Part of a small language model's weights.
Size: 18 layers, width 512, 8 heads of 64, MLP 2048 squared ReLU, vocabulary 32000.
Architecture: RMSNorm before each block, rotary positions, biases on query, key and value, untied embeddings, local attention windows, gated attention, short convolutions, norms scaled by depth, capped logits.
Training: a variant of Muon for these matrices, 1096M tokens, 4181 steps.
Each number is 500 + 50 x the weight over the matrix's rms, rounded and kept within 0 to 999. Layers, rows and columns count from 0. Numbers have three digits each.

# k: layer 4 attention key, 512x512, rms 0.114, rows 209-319, columns 256-287
# q: layer 4 attention query, 512x512, rms 0.116, rows 210-319, columns 256-287
# v: layer 4 attention value, 512x512, rms 0.124, rows 192-261, columns 256-287
# o: layer 4 attention output (transposed), 512x512, rms 0.136, rows 192-260, columns 256-287
k209:451558464428411589518431587443485476478527473622492445556515459545554459575606506483592520442461
q210:409511441570487507514504518562523471433501476484654493461483487581426502557464594597485552440495
k210:513474455509450462471512509442434506563545568546525485380454487529453525480493493440504495403563
q211:449549460484492546418479528580454608502460541512521506568576495551507523487541512560480480536540
k211:423560490504549507519575548525435455537496474481529609498459513553549493420426429500471574416492
q212:548477537533513523510471468545525546476442570573501591419518546447535477504522550505505504535494
k212:585539494527458417514511497555522521591581436473460533451573464492466483476484459429521589416592
q213:408450514492457544444475511522495578558522531443577521527542413433537522472541464485486447461514
k213:566528554532515457563535508514445445542521497528514506547514594524490514527442482418425467453617
q214:525506574457445605595494500466449504573492486539499542482535497491533533451447502562558529506489
k214:394391475524466469579572492490459455444521519468463493472560507422478428468538567450499568537498
q215:472420476553477573488513488540531498477483468494518396459603501477466491528434497583483436575581
k215:508402511422550418568567540584397500494477482490482524512510514520519476438470408401579615478482
q216:561462471476500483452595484590504413484500430513460525488653442511541584498561440460472519503455
k216:542476479478428494524537582450516558494523505527534549462495541502490445518584479532410552471542
q217:447490563534522529497541466463498496410439513510468437517506404519455505472338470520445480397489
k217:579521453506520508445579501464508493494484438529478517569471548513499466407538528472416524530503
q218:553498507501552495554534531462503552474448504421451538556485499545552477463539540431507529435496
k218:526449503537519455513473473456529460469455502558426507585419485518445572493474569520472482485510
q219:573541539546449548502503616455571470534555467570427559496425382435533498503510520490504550537490
k219:489586476516524556584534472529477476524438510543476521579536476487453414459434551550462517499557
q220:573525516491488466540566505497478437440562421551490519518415448518504543481595474483453546497498
k220:513432518522522434501468488419474563536525585506411555540492458492545511504439527503479567503494
q221:471584552419516530495530466551506547487513552479549518430445547492440487466511543561444686505493
k221:372553576493540478532457476405530441450496524484404522523368527498495525481523444506470501493550
q222:559501545500485431601644533459555416562505469489481444516640547507534502410460443569478461522476
k222:498435519518576512453541568537537511505461480560478524569597497504545547523526479494593451511437
q223:544527487517564521572493549532434492481478526555461471489603448571489519448456390477465443507521
k223:554578518513574435567548453510510512506505491462457497438469618451447563476471470486463598499569
q224:509509523526510547430534479531531435505520412543513453489476501499391475529446518516449484410521
k224:502521520549442538466566504592482576473483435463545441505464474468546499577416491404465583629529
q225:407463514466441485498485505605550437481531491522498471464550350516436458538538467498437489565485
k225:577500528494482559581487476509451513548526467494411555531492574515430520457439515535582459509464
q226:522463477503550453469454480481515518518500482530509514377531509454467518517529487508425564542545
k226:520568445520557440512538513532461550482503486547433483558597374453563490592445435540483473533464
q227:491547557510548443578469521502511532463549497560522472438494493538523574469514391496472431375499
k227:473557459558445591515513448435549506458472541529443524455437519515542500514565600491464571558439
q228:566522479451483599535586478520549405396505430466457594420552567423451522454540543516472466511494
k228:500535580530546493530502507473580525428548477500540433442470531440465455514496447524574454459501
q229:445486485519549507454449570472528518479512485495547459517604535487476473448504535473478526424525
k229:457540492469539524540528521459490489519450576432447483462522415523504445485479425504564498541452
q230:461462543470618446455570571542499504605469514455541477400494430422548448478430450491565563568378
k230:488487521489471571554471419481485498511481540516565529460498569533477498501506479504597458422515
q231:429603527543547543519478537429461535473565560451570472564410453512441542534516499521490594532445
k231:540480547453486450541425515504539419498477502479500469476506519479545522402481493488422518520532
q232:561468459595483542462491450467505597504516463462435467559550474556520487459402562461525483521450
k232:568372460508534451490536536593454434448562520524484564564572485487514454443483538516482526395421
q233:670536518452538472533502527517472465561502572574331471440579501503535518502532538412519399440498
k233:497443510440500550526456556500524563467468490362559541571600552646510582436534553564483640468488
q234:455545487549544608503500502504577469524563502411609477484428603542530489516450543559577470560484
k234:577522526608488512481520500472498465451414472482539609612465496511515513538414528569447546609468
q235:488547458467477505528512590526439497556452398425476463554554535517470540532471518464525490441479
k235:564536536507495522464414458485480499547505551544517430471480438519483491544502540508536553485530
q236:498448473504433455442470501476516521433517533476492507473479532467512537593468560542454461477530
k236:481423556594454529497480482600457455413511474437462478527498505465495456481565444543409515610545
q237:539500596352473506451468495536414457537518547432458548468556539548458533421456534402455527522563
k237:492620490608474480526552564494458508403497424513559583580549554574452471596506517469560470362493
q238:490451360490532512532439532520539464530482453428476548561545555459558413579533460461489508595571
k238:513449489516473422498592454515441592476378545469484492517448482574463519486457522514543628396613
q239:391543436433543506506447566468492524575569444496457451493521474553480445511500527479545466534470
k239:444559513517524527504536479553524470518495602431557492471438423454460531520484569529489466440547
q240:489475451436440441446562545530420495534487480512544475489446538550506572606557512437605542527481
k240:459491469497469496536484466508554536425457553536426522571473497471480475484626615509423482508446
q241:375461510450492657483563509542518505502500444569538586429485485569466444516546549462535531532487
k241:514537511571616482403485483458492501556421533514516481566474515415504526550537591561459464547582
q242:584474495512485517552457483520505544561514462518516472483508543484533487476542592473444461481544
k242:407462399487556496505386679458484502430475507398482507449556481484453393436520553486422484576489
q243:452530559441563488511410527484521512493461602516441512429494474450470542577473522432477522467535
k243:570463491446506475427510552523449549504526477494464462496551548515519513470555577492476506564453
q244:541447427428504481602395514480501538490542481441521487504506519588446508539560574423523536460494
k244:393498545483518539574531545532492437481611505487562348531519507522543507513539504503627574541534
q245:571480452572515490427506507500554469452502517436515507534480556463473504497549532465504446493481
k245:512519538389565567516435606423533523507541525578523511409465555454487509473458593477503603560492
q246:416487374540550483457505424571517501464474591499558449560388468477539496498463451446523550406473
k246:485450556518478488419561452467502567516481476406582456515400536466504561584484566505537521487471
q247:492428572486421504485501552465478533550485476462489498535508464607558483505463465525453479502481
k247:465529525573555449511517551474550505452586430510505554486520493515540604485534486540419510526493
q248:500509443582523519519514454475512514459556404474573555524462526404437472469531499446520547456457
k248:370455608461380528471475484527480518536467506463476504474541520481535492606416456521487456475455
q249:455537492552581551345461504503495507437512466512472602525596507470516493460460425576445483495486
k249:558572621523468444567434605531451452576439593595483521491429413528497503530530498509432525540391
q250:540554445525528455496545423511491456531467493477418493543479500512544489493429429560431415604464
k250:579454565513470577543462505502504533523538475535608592483468514511511499460521489389458534462544
q251:537420496572519531447455453537452456511470481424473425591469554460478403516515540520512480568495
k251:456471548475479590486531489463594504535557499465584592473503422510485554489558456567549539607473
q252:462428551464575470479462552557510556404491536484395444463467620429501515404542484330539541468494
k252:504525466454450570543390455526480535525548421513501473519438502520527487605402565567478543510389
q253:544490453475607455425515402549489517542386602562473553467533526524487460493572529578546478468569
k253:512494413487511518611531524492439581436599525403443541554524451538472519473499575491447560493482
q254:563505570465417493429521555525549448491542470486589565554500429534492484438525525506443529520489
k254:546579534522522506457520434458509520491453566622540434646531547481625469491524519512556511496442
q255:540443529570558541415509523513477486566568459486452537485524500535471516506470511525508430488420
k255:533433435472537474463459478597483614462485472559478500520551505499542569408539556488469551471599
v192:463479494482451516480481503592477525519564527498531468559465569522516485609530475542513512462468
o192:539515477636428456448543476455451468560474499512533479508484489493484521556585516500464538480467
v193:488540467418450488460528469422505462482515491593551575381494506507516474470496472476423502482523
o193:441438470503570489457457465541546456522517532515539542457545543529427465490488471488483510482598
v194:503519434423500469468565512515500542525509490484480575406453490509616499522486452492493473567517
o194:524478498516489563497511465487541516479464493493506520536471412529433468443573493523398491533527
v195:443486518503599485499514517538481478492496485485380533537470495591561530502511435540505481526412
o195:540467550474514553456508541517482621443488473495417497459466599465492494458464501414519546457531
v196:472497588528536508491484508538389476487540484541480541528456420403509484467622442464474536477529
o196:438455443519551479429436546501504550469528466460516530490401511482501470543456440490447557528488
v197:544427456520441451508395427506476504539540512490407500509529541470463570508537442519418382431507
o197:480503522491539500472481476471449469485427475504460472474500499535500544510527490494551527437511
v198:513450502537455564458563569517596584523455538552487456545409468452441390505532440442474474533462
o198:545529409525498484527531472534488587527484615529527473531445392422477500520549529445482482484445
v199:495529469488438485532524443497476557532523534569527464591516470496562476536506551522568514581466
o199:463439521501537502591493461430470512502523527592563534491424527549505496489454490456476527467514
v200:563565484490472557471538567533519448485457463391570531513478551504579458411470505512460495508551
o200:495513511571495554579517544537412509441337428503480503495683550554554551434533487498420528439479
v201:477504543580518495424530461588475532484464452500481555507521494448556533522465467524436434438463
o201:549502494511520487472511460477454527450498515437549476440504351465509447524431549458533502520442
v202:531547513517469490592527391559491522439496453436511608520518581491661537446463528554564527444480
o202:501511596551476448509540470490520475485501509515520514519447552504586492448585521471496474504468
v203:479449503403620461404530478482493560534532520565550399494558540441474511545572462536460473503531
o203:563498460407505484436523470522430536511473511559510493490569522480539509477511528472465488570502
v204:409473464466433545567569456499553505500493556563435474532561512508492449606494563548557517503422
o204:534577503518481513551458511511554522420483527455550517508477472424512477464518534505459494503461
v205:523497551469549508429480457498507462433578502414448474484506461442462528533499507530506449539526
o205:579457502485492604518530386522578530474509495509574490503449518445493440487442512580497533467537
v206:507385389446460458531590498400536564598493454563548416538493448495555442509498526512530547549499
o206:512558482510515490359491502558472499432465470437550490431399534503493489459500505479486466471515
v207:467573550514502491490547488469536509488493421471510434502432417418432522460465547487589531489525
o207:518459544420539491497543527582461546513485549500490475487390470521410498426442528460545490490465
v208:549421546479388554526577422564507485480510499493431478424509496494497526582587557536536581521452
o208:561543550520500507492428446508526580511530460504543514515513551517496511460525428508470529597519
v209:508469526496463464479531471551549507462583378504585488516483442581522434534628438509462422411495
o209:491607535611505504539577472527546488607492471513504514466429481468451561597509508492536482470605
v210:553471473521514439461466552510470477445505510428515500476491576429469437558493561431459420536490
o210:547493436537454487570500531448479421400502504454497526509475477477471425477480491469521453490434
v211:535499529585519448478538505421366551466483515608583553480536546632537421579577485481473508417431
o211:524451483519512545483473499567509602446503453508436537472485455598560566458403649567576451502576
v212:426583450424570533489531504462580535532502496515525439510553416462493394575412479551543584539509
o212:637453440496470541529456511450516516501479465509522511561596459516497528445502373488433485488490
v213:538587518398559488596450440409636516462589502469520397499484485544461461471419570501530465446474
o213:576521518528527555493581520530512514490478500514466472484532456439470575528454456492483478487574
v214:435412463385604431513558538479452506556499478447533479453466510496456459559541542519470473464511
o214:508520412551495503506502560509481554476599484507496532468461515480463487515590516535525552443501
v215:455568511456551464490496507498454526559452471542457571555550561535506478423508414487536553493537
o215:471493519442431423519428472477501513527452519459493528540523580487542483473464503536510451554519
v216:493512470530493437564475520462450529511562485549418527465505449406507468481465474536453441486566
o216:456457484426483460461419512487422522486509527420469479483480568398510507526462495487476467498479
v217:529522519597555512599450476521495436551493483541531470500475486562512486450511504608442523445494
o217:458448541516639486473553474544462504577500486536466517486580507525495483495468561600505478515470
v218:598467528486427569519518474491525506480464409499533421480482545487578462601436380473472438458546
o218:513498552386476485562546451456505508454418488531508486511571508494469510521501533506398521517573
v219:558545431452552472520495487623500409534472485498513452478476540513468575541537511502494584594470
o219:513466506581497468617474470473482483595463546467496492520446549566474518584475607550488508530525
v220:435468531486498512484520488631474532459514520549491564516533516502474548468472561465472496497544
o220:484556468426586494437480441590613541514552493539561513561593434489529529544492530553509502505399
v221:545512505488521580400471431499445442386438503413561465473529526416559473557418470474459532444458
o221:456459453517520488540507428511512466479480393504481525464629415451455469457411503586417554450545
v222:503523463491500613532487432511560554485568524470524472464452472512554559546477529478443549684503
o222:483492537550455488552559497556464507584522556525459541481421479499450431531589472485400550513429
v223:515476556494558524442500495378595476460480556523504540535444530452497499520518400471524581583464
o223:371523563443454545464494479569502489528479498444472458557399563560522511487431560510479524486515
v224:516561462493462429413465497445490446482559499538611515461473577505468498535581477467515500500547
o224:425443413496510508467521505497503449435546519525561479509367593459599473502466548444522477407471
v225:480459476569470364613506538507485559467467501449453574493491457529490450429457469557568513363388
o225:504459456524529462509573617497413507525521516406482446440519526542531488508485527567566486419491
v226:473450470531407537549487514515442484540476526470459476496532448520531484541397558499499493454485
o226:459590450396507470579472467492410414519455492511504514461580424525540506581537543505504473493465
v227:488542446437571525550526549555583542535511502464522465490554589434556529452469475542474521444532
o227:542496524537548482513578547452576497449519503577465471501519368512462532572573564466450452495556
v228:445487466415542448500442476513559442493499612445496564486418489405465512489449515477566561461454
o228:462391509573444493420505519487518491494474405455458565423260508517513552513437491482428539485479
v229:470510444365435563462570540534519455506442518502524420455525579490432491535432543523464421585493
o229:552496569518511505637465514521591360478482490465479499520463604496515518568548503502432484517468
v230:435589534632464535499468515507378499514479540457449557533501562560424441495487469519472562541464
o230:453546497532506549451530522462494543554463444490522479470590569550498496474421476517483482495496
v231:476472557651439443546427460457528523531487422486477469477516553556493429583433529526570501463522
o231:458502450468499525510424515451540527490623554384485504496465470457439518501579553511495467546484
v232:509495525546442517558546442573520498474521544460484439522562553458517520415436449596424508555569
o232:410553479347558455531627450493516555578538420524549421487567479474498461491406541457578582530405
v233:518536535499568519516541531589566402451490434517552507514532623478502580457560638457436581434465
o233:483419553533472440491456468434542536511510495488532506510434522507489510515506508548418519594522
v234:490509525567538415497532498558526485537523458452467480435513542536512514538493488436515421588526
o234:483505487544489465435468450466490519488524548478502487504442575538462451515494499444609474503518
v235:462478526493484434484524497527493472511545490477540560555531561453544565383620496528571378423565
o235:421557529535470485535486554502507490469426518481524448487514490535468480522563437494554500516472
v236:511545499434444567533513517473558516523512558651476528492520509445546499519523460609544446433441
o236:453583474573431575380594641503486532487511504463512537462439512458536496527472486556597547438473
v237:567553405512446545572480507488540439464469452574529566514519490465524465460499425413398575494450
o237:522452580461483458575508401625481433460480523470478468452560555514465440433539522429447521466505
v238:556589491473533441427460498588425616571461569585487432481497529443515482486479410430542460546536
o238:541493441539543523555495532519508537529491491487565470546411453480536506492528411474583542478506
v239:488619458564543432503519563526445523504524497502473515512532501462509522425481520485486503417540
o239:501499437485542532541463550520460510515475534390507522486557517520505513478558485485432563537514
v240:474444547614489439550473546629480547549476458510421547447455547508433515513534513539509528397486
o240:500482448468517496470580477446607513526475469531450471516546525533487527479546515565524540441439
v241:466522482574533469554562483519436502526478624510580586479549435521513460539479529529368490495516
o241:613514453429473514449532494555556560459591435541493511524557497488507470484530430592449494480488
v242:474554538481463537539505585491619531493408550526529535436434553446466525509549615477478459529522
o242:522590561444506465515490426559483482493506564433436516498371462526505492487396569573477475430532
v243:439431469531508459513451486517423500538535476561452465472559535547512511428568515473436453482482
o243:506520600509526421480506517580503403537505512490462391455522521492501479520386449370476481437485
v244:496513427537522546501459492521470486417475493462549536503425607508570516443534424432521526561539
o244:460483507569503473541541602481467489498464462482457503495396425460544452588464498492535525526472
v245:441580430579578466448485596497555554492426566405534498527468485540502477494445451453525519509455
o245:485481541493606485563510602519486498492579457484494520413500457356541472502530506423387494408523
v246:531481481409428457567445447557569522560482455479496494436475454515487464468590473481549510507445
o246:608539533464525552590512519480510475475477493479510501586491478517515496471457453511502459497572
v247:468464546481534491460471512514416522459454447502503554540522503499481476509525523554507457445472
o247:511564495499515465478425513479505480494467462490530513536605388533454606500487506512487574570442
v248:463442505549466465511439400456511501536487545427429576466556573452449416402511522584500528548537
o248:532465438546466515452545455455502516508494491487504442472603509453531541483429523430508528468479
v249:516389489408483470560571542480526589365463412503588538464484498507530456438497418486548497586544
o249:503518512415646447515513489499564517465509533506414476526526461494516465497500484433491469522478
v250:610518476476535514518539519480489498456498563368423528461568558427483538481466495482482620580546
o250:479490592480401511567499614578569504440553537496553469484673513445496507526562524441469445517438
v251:533437498472452475558571499492530460420519495519496510439498547499450480545552558464541461436489
o251:489507461547451524450449480439485517500506494544452503491520432444473484461505499523479509538545
v252:495489496512523510454560476472456433551604543451551502492555561504499496530426524549597455413503
o252:516462505546461519507560564477511529462489547573563485565583489432519536570504484466456529578512
v253:491551422486433497481533451582399463453548444534583545532462512475504560518590542507445493540446
o253:488523481503448548509539505547561565475470463529559493454467442494462484560534439526447500495464
v254:448490385425547504563558407349437421459568377442568523498498428430540399539607492442552555451511
o254:525543447476561503481502413511523412509492473525449478467442443485502519484528432498485447576545
v255:531418423499516501461539518482489467496528565554526570533502565512568503465485485549440490466491
o255:493457546541516495477494553528502503461488549465544511533497594535527481529571619432525506598499
q256:440525526542562476632470526503531391530481510508489497505515556492422436487557439457435526532493
k256:510444551453470595468509514436427501451537493469474562442458433501489499512501532479446483450507
q257:444518544524499482463432547490498542533426537445442474494526534540507469513510470491572590443522
k257:523535474527446501522474516515548516493616561493472456454589482421470460503547451457447479530534
q258:547577475500491497592485512519433519561447531498382519508473513525459442485445530474489456559507
k258:551466504454572498500513497512490565543500441463473485474435526492455428482535511482462421515455
q259:515506515491428501529515553504462507532531542513494519495516493529523468489544520512465468531484
k259:496574568491516520445564510532556482497452530519470561473444545488517439527469451532427498565574
q260:611578655531462483585489443561531512414573577430535494475523466604474525478488440548579470532450
k260:566576581440519537430480579479470547552514446534563505558420519563477534433478514565487486534514
q261:531527506474529496506479529425552503466470551509464446471361558497389525468488464487473550498515
k261:580448535572530519551453514476471472561474451498490476441585510510550510407454501411519496572427
q262:560473488526502551416468541382509446555473521495479423435572460467522615525546574456421486555482
k262:410519440530543470550568451586477500465518468489427563457543454509415476505454474510504488487526
q263:465482522515556474487544541465529461605436461504576506476582556525557528476471481456552496466523
k263:441533500504501592531543583480428471471576457618495478511578535473508551579536506470516493582458
q264:524450554514541482492537512449495535497515539532455469498435502482554518505507509386513565584486
k264:560418487477529528501522452593543491559446561455503499511444504470449462411508549484520517488507
q265:456502474513506474458561497383549428408527449560531485504538508471572509458535539494449555442405
k265:455477541506487511485552475516593499505500538525463450549591461431487450432580465494477528479511
q266:559484452478432604501435468525509506474482528495502482533500508562625495502505554424459529560526
k266:381469506511488467496541432490473503541569481441406460520370509545454475456569452580494523443471
q267:453492426423457589541577497436517469475424489459474506424611451548564426515540406427530505522504
k267:602527575538485449480532484522462501409484472570542499417419536450477480555529475417519463430566
q268:440527474524529498526507447586498469494488508523482478578579486482512496461560543542595394415481
k268:376503487457510479502554572472534424475470428521509480557578501560513469528544504474515565486481
q269:498513517539441534554577530527479568483465605464521469466508503496481455529497542481469382430448
k269:417525490467535525474536523472450513491457479481431532430528441481474473487548540454449566533585
q270:464487538503572488596539522556514538427448586508513561469523449519570554529520575465537462563606
k270:467596477509498475522453487390504465553464520577468442550571530526573494562584531467538468497491
q271:481489563484553520499506484475522551554466506554515513465519432513462518434515476572482534417483
k271:546441496551510436535494363443413545414537463501486493531488597471421556537497493510567586542458
q272:453513495470442454520489589596550435463410518452503534473472501451439503462541398481561547546514
k272:478481506525597536497470513562503486521498583412488486563515496544447538527414559511544486456532
q273:594475465446596497474458547557466544552559507484572468445411487511486478495537440512474510569502
k273:513495544450427504421526459616451501518511543542501499458496539505536432508551522501530422491528
q274:458547570556443454530559444446614595517564521505534529463504497486455473522506453533469358525492
k274:537493491536543490515446537554533526502440467538500394465423518526476491506517488539470525513487
q275:542461460447415365447532481467486525453437489582548478554424377429511492369567482489458497430464
k275:479456504504489606495456514493536489516489433435471401459528551426522467472451459460455456506477
q276:524453564479566557519461547523542466557487509531451423499553501484456423553447472438484493508474
k276:495490460487517566500378570628537501436575475514524526503593539473544533384395536492522532534433
q277:529527498615507454488486542548461472524435516449498448511375450491434397544460509468437482458497
k277:402469570563507575483505458489477593466486461530515401501456466480543591490553468466451503532467
q278:438475471529523587531608599576462521488451424443531430415472503579535472498392467478428502416460
k278:532490581482465483454519536451471533534458506448536453489463358444600558481546583583520538454528
q279:586374542516490494417486555399531536541520488523510434500447505542521585494537527445454498498456
k279:466513438463600423562435545545477465492524519511506494527462546591435322516545523539469487554484
q280:616391563475430439380571558624521589591504474491395493538532530551472500549524500487545555504561
k280:446561478434585498510502503524579515427447570534436552527458460464403487428509454539408454499534
q281:618523535530641483490442454530532470452536524595445486625380505476575561507479445484498543500466
k281:558514540585434474479549553380560551565435466638521479536380529500493552521503548442487631436541
q282:440482525575473538521472531488474494469482485506578475448555496588572509469491560493508497529582
k282:433559531609546538445468484520535473387454489499584438452553480479503513455530472517549491536469
q283:520556508532529420513536492412521495468497492522471547470523461485557569468444476415465509447504
k283:505422439515539593510543458552548479546508467533450440424541556538439340578567549571557423547508
q284:509561465561528465431512501494392447418449495530505625482442561413487482460515447469610471473523
k284:490493549535405497488472555448522553480516463476539482513525474487394517557410499413544443521510
q285:427503516436579542457526420530609557553449534488529555481427567569506517511554573397471491473444
k285:409387538488397468456539458507482467502436508503484474570511489430499451547554500516479589438584
q286:525559463521434466557514576471504459448544605463492420545445480479537438453524486503426435545409
k286:436410551517489502565445466449599545488578490569496374539608519515467480485535455412487503460533
q287:492460422519506489470486497586520476512412484573552510458530409478469559497465503388462475572465
k287:517485487551528508492460524537578458370465557479517506481507491434508346508413563493465524482567
q288:514550516491396456454505580573572437421508512508530406512464422479514435464540551534444457468503
k288:522466577465468488432530494493571514489481498540547444577470464478485495549576529470585450510470
q289:474479515506481552499511532505353528516492602454504509510600505444656564447482542475515456414480
k289:461533540498575514523440441483516568515533565478550534555648572507477415571449651592443468522636
q290:580442557448544494483460469507542533560537514588456473551494515572531477547463451543450600452375
k290:474550509410596482462502588561464488570391526462469397593457525467493524493446540462492566435522
q291:622510409479553457500554422546485514486484582489548451456532479525483469466512442448467528495565
k291:557473511612522578645400521573498472445472521479502502516479592503518566498539545529525540412572
q292:514429504556483536460504533585419465514552428489494535455507501456515426480520516411543498476461
k292:543485391529529541492542409556425519399500534441552521468458381463503371489438451551450483577554
q293:451501491485558504448497422457576485555502511553547490506482535634479403581471555442498447545517
k293:448471505490473514492520429394581516516536574473451496532486483487559596518597548498418458518452
q294:613571546602493417350533485535567500477464401601489465500491463443543516501523513424506628545527
k294:540436522551438574540466421472412448481552580556458556464528494488479514507491437509486556468486
q295:457434523530502511502495388468477440515535542548495450482535498471481505447478450396418487412557
k295:447468457534554506500474495484540515458493444469538495493472548488484532552434457473526463513483
q296:473469505462485527553550499366434503468481451567550449453497436537484434500506577483451469502529
k296:542507624484444434451591450513543417510426519541483486469574445518487499482514413388420500488505
q297:467489510496599573430500545495447454438554535471571520456502547443523419488463479466577456504464
k297:342488509476492493525482516508461498603610549468423438509635580490526460513465522555519537568489
q298:502544539495429489490478437427510558534553442565541434499566524455421464376556495572508468535405
k298:509463461571522517496537493454574467573436468518474472529475517521462493533605581467591608567460
q299:547571484591468426472430514523478509503582482537420600559460519484503486538453545483513635544459
k299:586383488537567442494514501563549445456447425528488465514418449432470489412560446441471493556516
q300:541606573579455508469533455483428587472514465462397582498475553524371468557472408527465478453413
k300:424447467520547464553421562520491546567516529530456464515537596513455627485442541515460501500489
q301:569561445598508519509618451485477498482460557323539514376397389417453479530445566513527420460504
k301:466491486507423439483478505431488597529523488604496473471376573540625468440398438434447469527521
q302:612448429458517562635594528514553479429559532440495515487510537586524495460534400471506488557514
k302:517470523460494492431509492477450560571486526544489500516499454531612520454522575595494446477515
q303:477540516566546382440485457538426454416557434528525489463519604454479576470429533559453598512457
k303:470526441471523513608508437510448517474414514506484550391472468525494462501488428471493491484544
q304:494490471443523480483520490504511550452405549467541475521575446511495471479476528519557552487609
k304:382533550407491520393463518537480461477475522492505522488576567470535537536487517602508572482424
q305:599428420539576579497527430492542443430503577598479518565470557455512506486594442458503496539554
k305:526439602479504539523529455510444452457572560428521522529439416487461522573494400508544567420490
q306:438532462577575416604495569496491493450475487417551486441380504483609500388469503479475424496452
k306:409438493456439579434528577454498515447556496564505422476420499521461478508478462548515588496470
q307:524435507441581530452558478436441461454429551482519506481554409531484555542526470565545549530524
k307:451509529570512419576448545519558534525500488519596461382445465523487418572366459561512451461537
q308:510376557410478560423550648604547510493576456512420463501504400457603484478493506460516578573526
k308:476575443488545490499449368443515508497586558515526533568315483526467538594595511585506584519604
q309:522450421437441541491461496425453502467483523492510543575466453413585444528579490495526508467593
k309:452499469560629464506592553499510571542460537490534453507380603548559598487447530518424338495543
q310:409543547450539477335401468522510593495569436557491434563517505483450414532511525579465422470532
k310:427471477548560544558590489494553554542486512527456584550606509476547523565474487556444448558358
q311:545477431388484433525409457506529443480518543567483541548508504479590496528537531533520410477484
k311:515569519581494522569533515526501483546499461454460448557539439538474404559536473458514452540517
q312:492471542573492551410407415543513500496516504571518434499483390518625452547534527534405451471529
k312:438512492522601559485513556386594561549464484504483505479517472557509519553477489510496510540538
q313:384508582521467522516442534477468544533462442554489551491611573493513439474572384537548498559582
k313:356428395535554411479454495565501538559533526533484493445388569503510566484461385488476571452486
q314:526500463521484504434488501451556475546491515565487495489516418534514375506494500440590415502456
k314:496392409480537526416544490547552578459443509573471519485398516469506624524395550465546570524542
q315:442519432555533506504530472473331493373489623484475486524542535448449438508498435568530330466389
k315:440457459522531512571536540483527409536409468473445523466562566530461507413497510487493525522579
q316:442410440470532470505446576517531440480482489522520560532463460537471464438475510438499456434431
k316:438543438445484531509499552514503440527540614419508437497435494536521386460435455520604494592527
q317:484563483467596451485515515470468528472478506546473446553550611493481448509466592489531469514488
k317:583438619536488491576429577524510493554434522552464471501466520398412542477520422571455522503568
q318:472561505435457566474522542502473495540542386535598564483461464474470483480440460561504522512568
k318:511504531454534491451501519469424531532495513468511591526487499570496504452541460450599560482470
q319:560400412564572529553527404420580474546538588551480471614502513470532531533492586456509513359500
k319:497488489476489425445488431595477493456589513443457546505608505515413534439502452568520484568548
v256:532531438596540525494530551509543466491487442498489436552458488516504475450451562537555497491553
o256:498503466512471541522581547474481551540428508514407540514415580582468530467476536551535490588523
v257:535505492434508502447496483484479533543470595389543460493429448568570463543567555589398521434437
o257:452508500513496451543414430463478488534391471430500521524624561520512523549477460582560549529446
v258:494503567442552445448456421488640355479468596494591503431455446415411541510448478537398489479575
o258:443507488548497511541460441497480464555546435440489457508459518534539756446549591439456520524474
v259:532557496558452505554422531515450507467433512400534520514426522558447440463503448450434472544480
o259:513534534516446544508534456519504535354601550516581503474559559496416573489438415522574465491571
v260:562402436470568540530458442479547580493475462546496529469577509386538591399498581492445531503558
o260:549517543549560493481471476469437525572426515471395449478485531497535659450421515489556521495599
v261:587563521566513494490523409459513409502599540532421504461542546493565382521455478628519531548576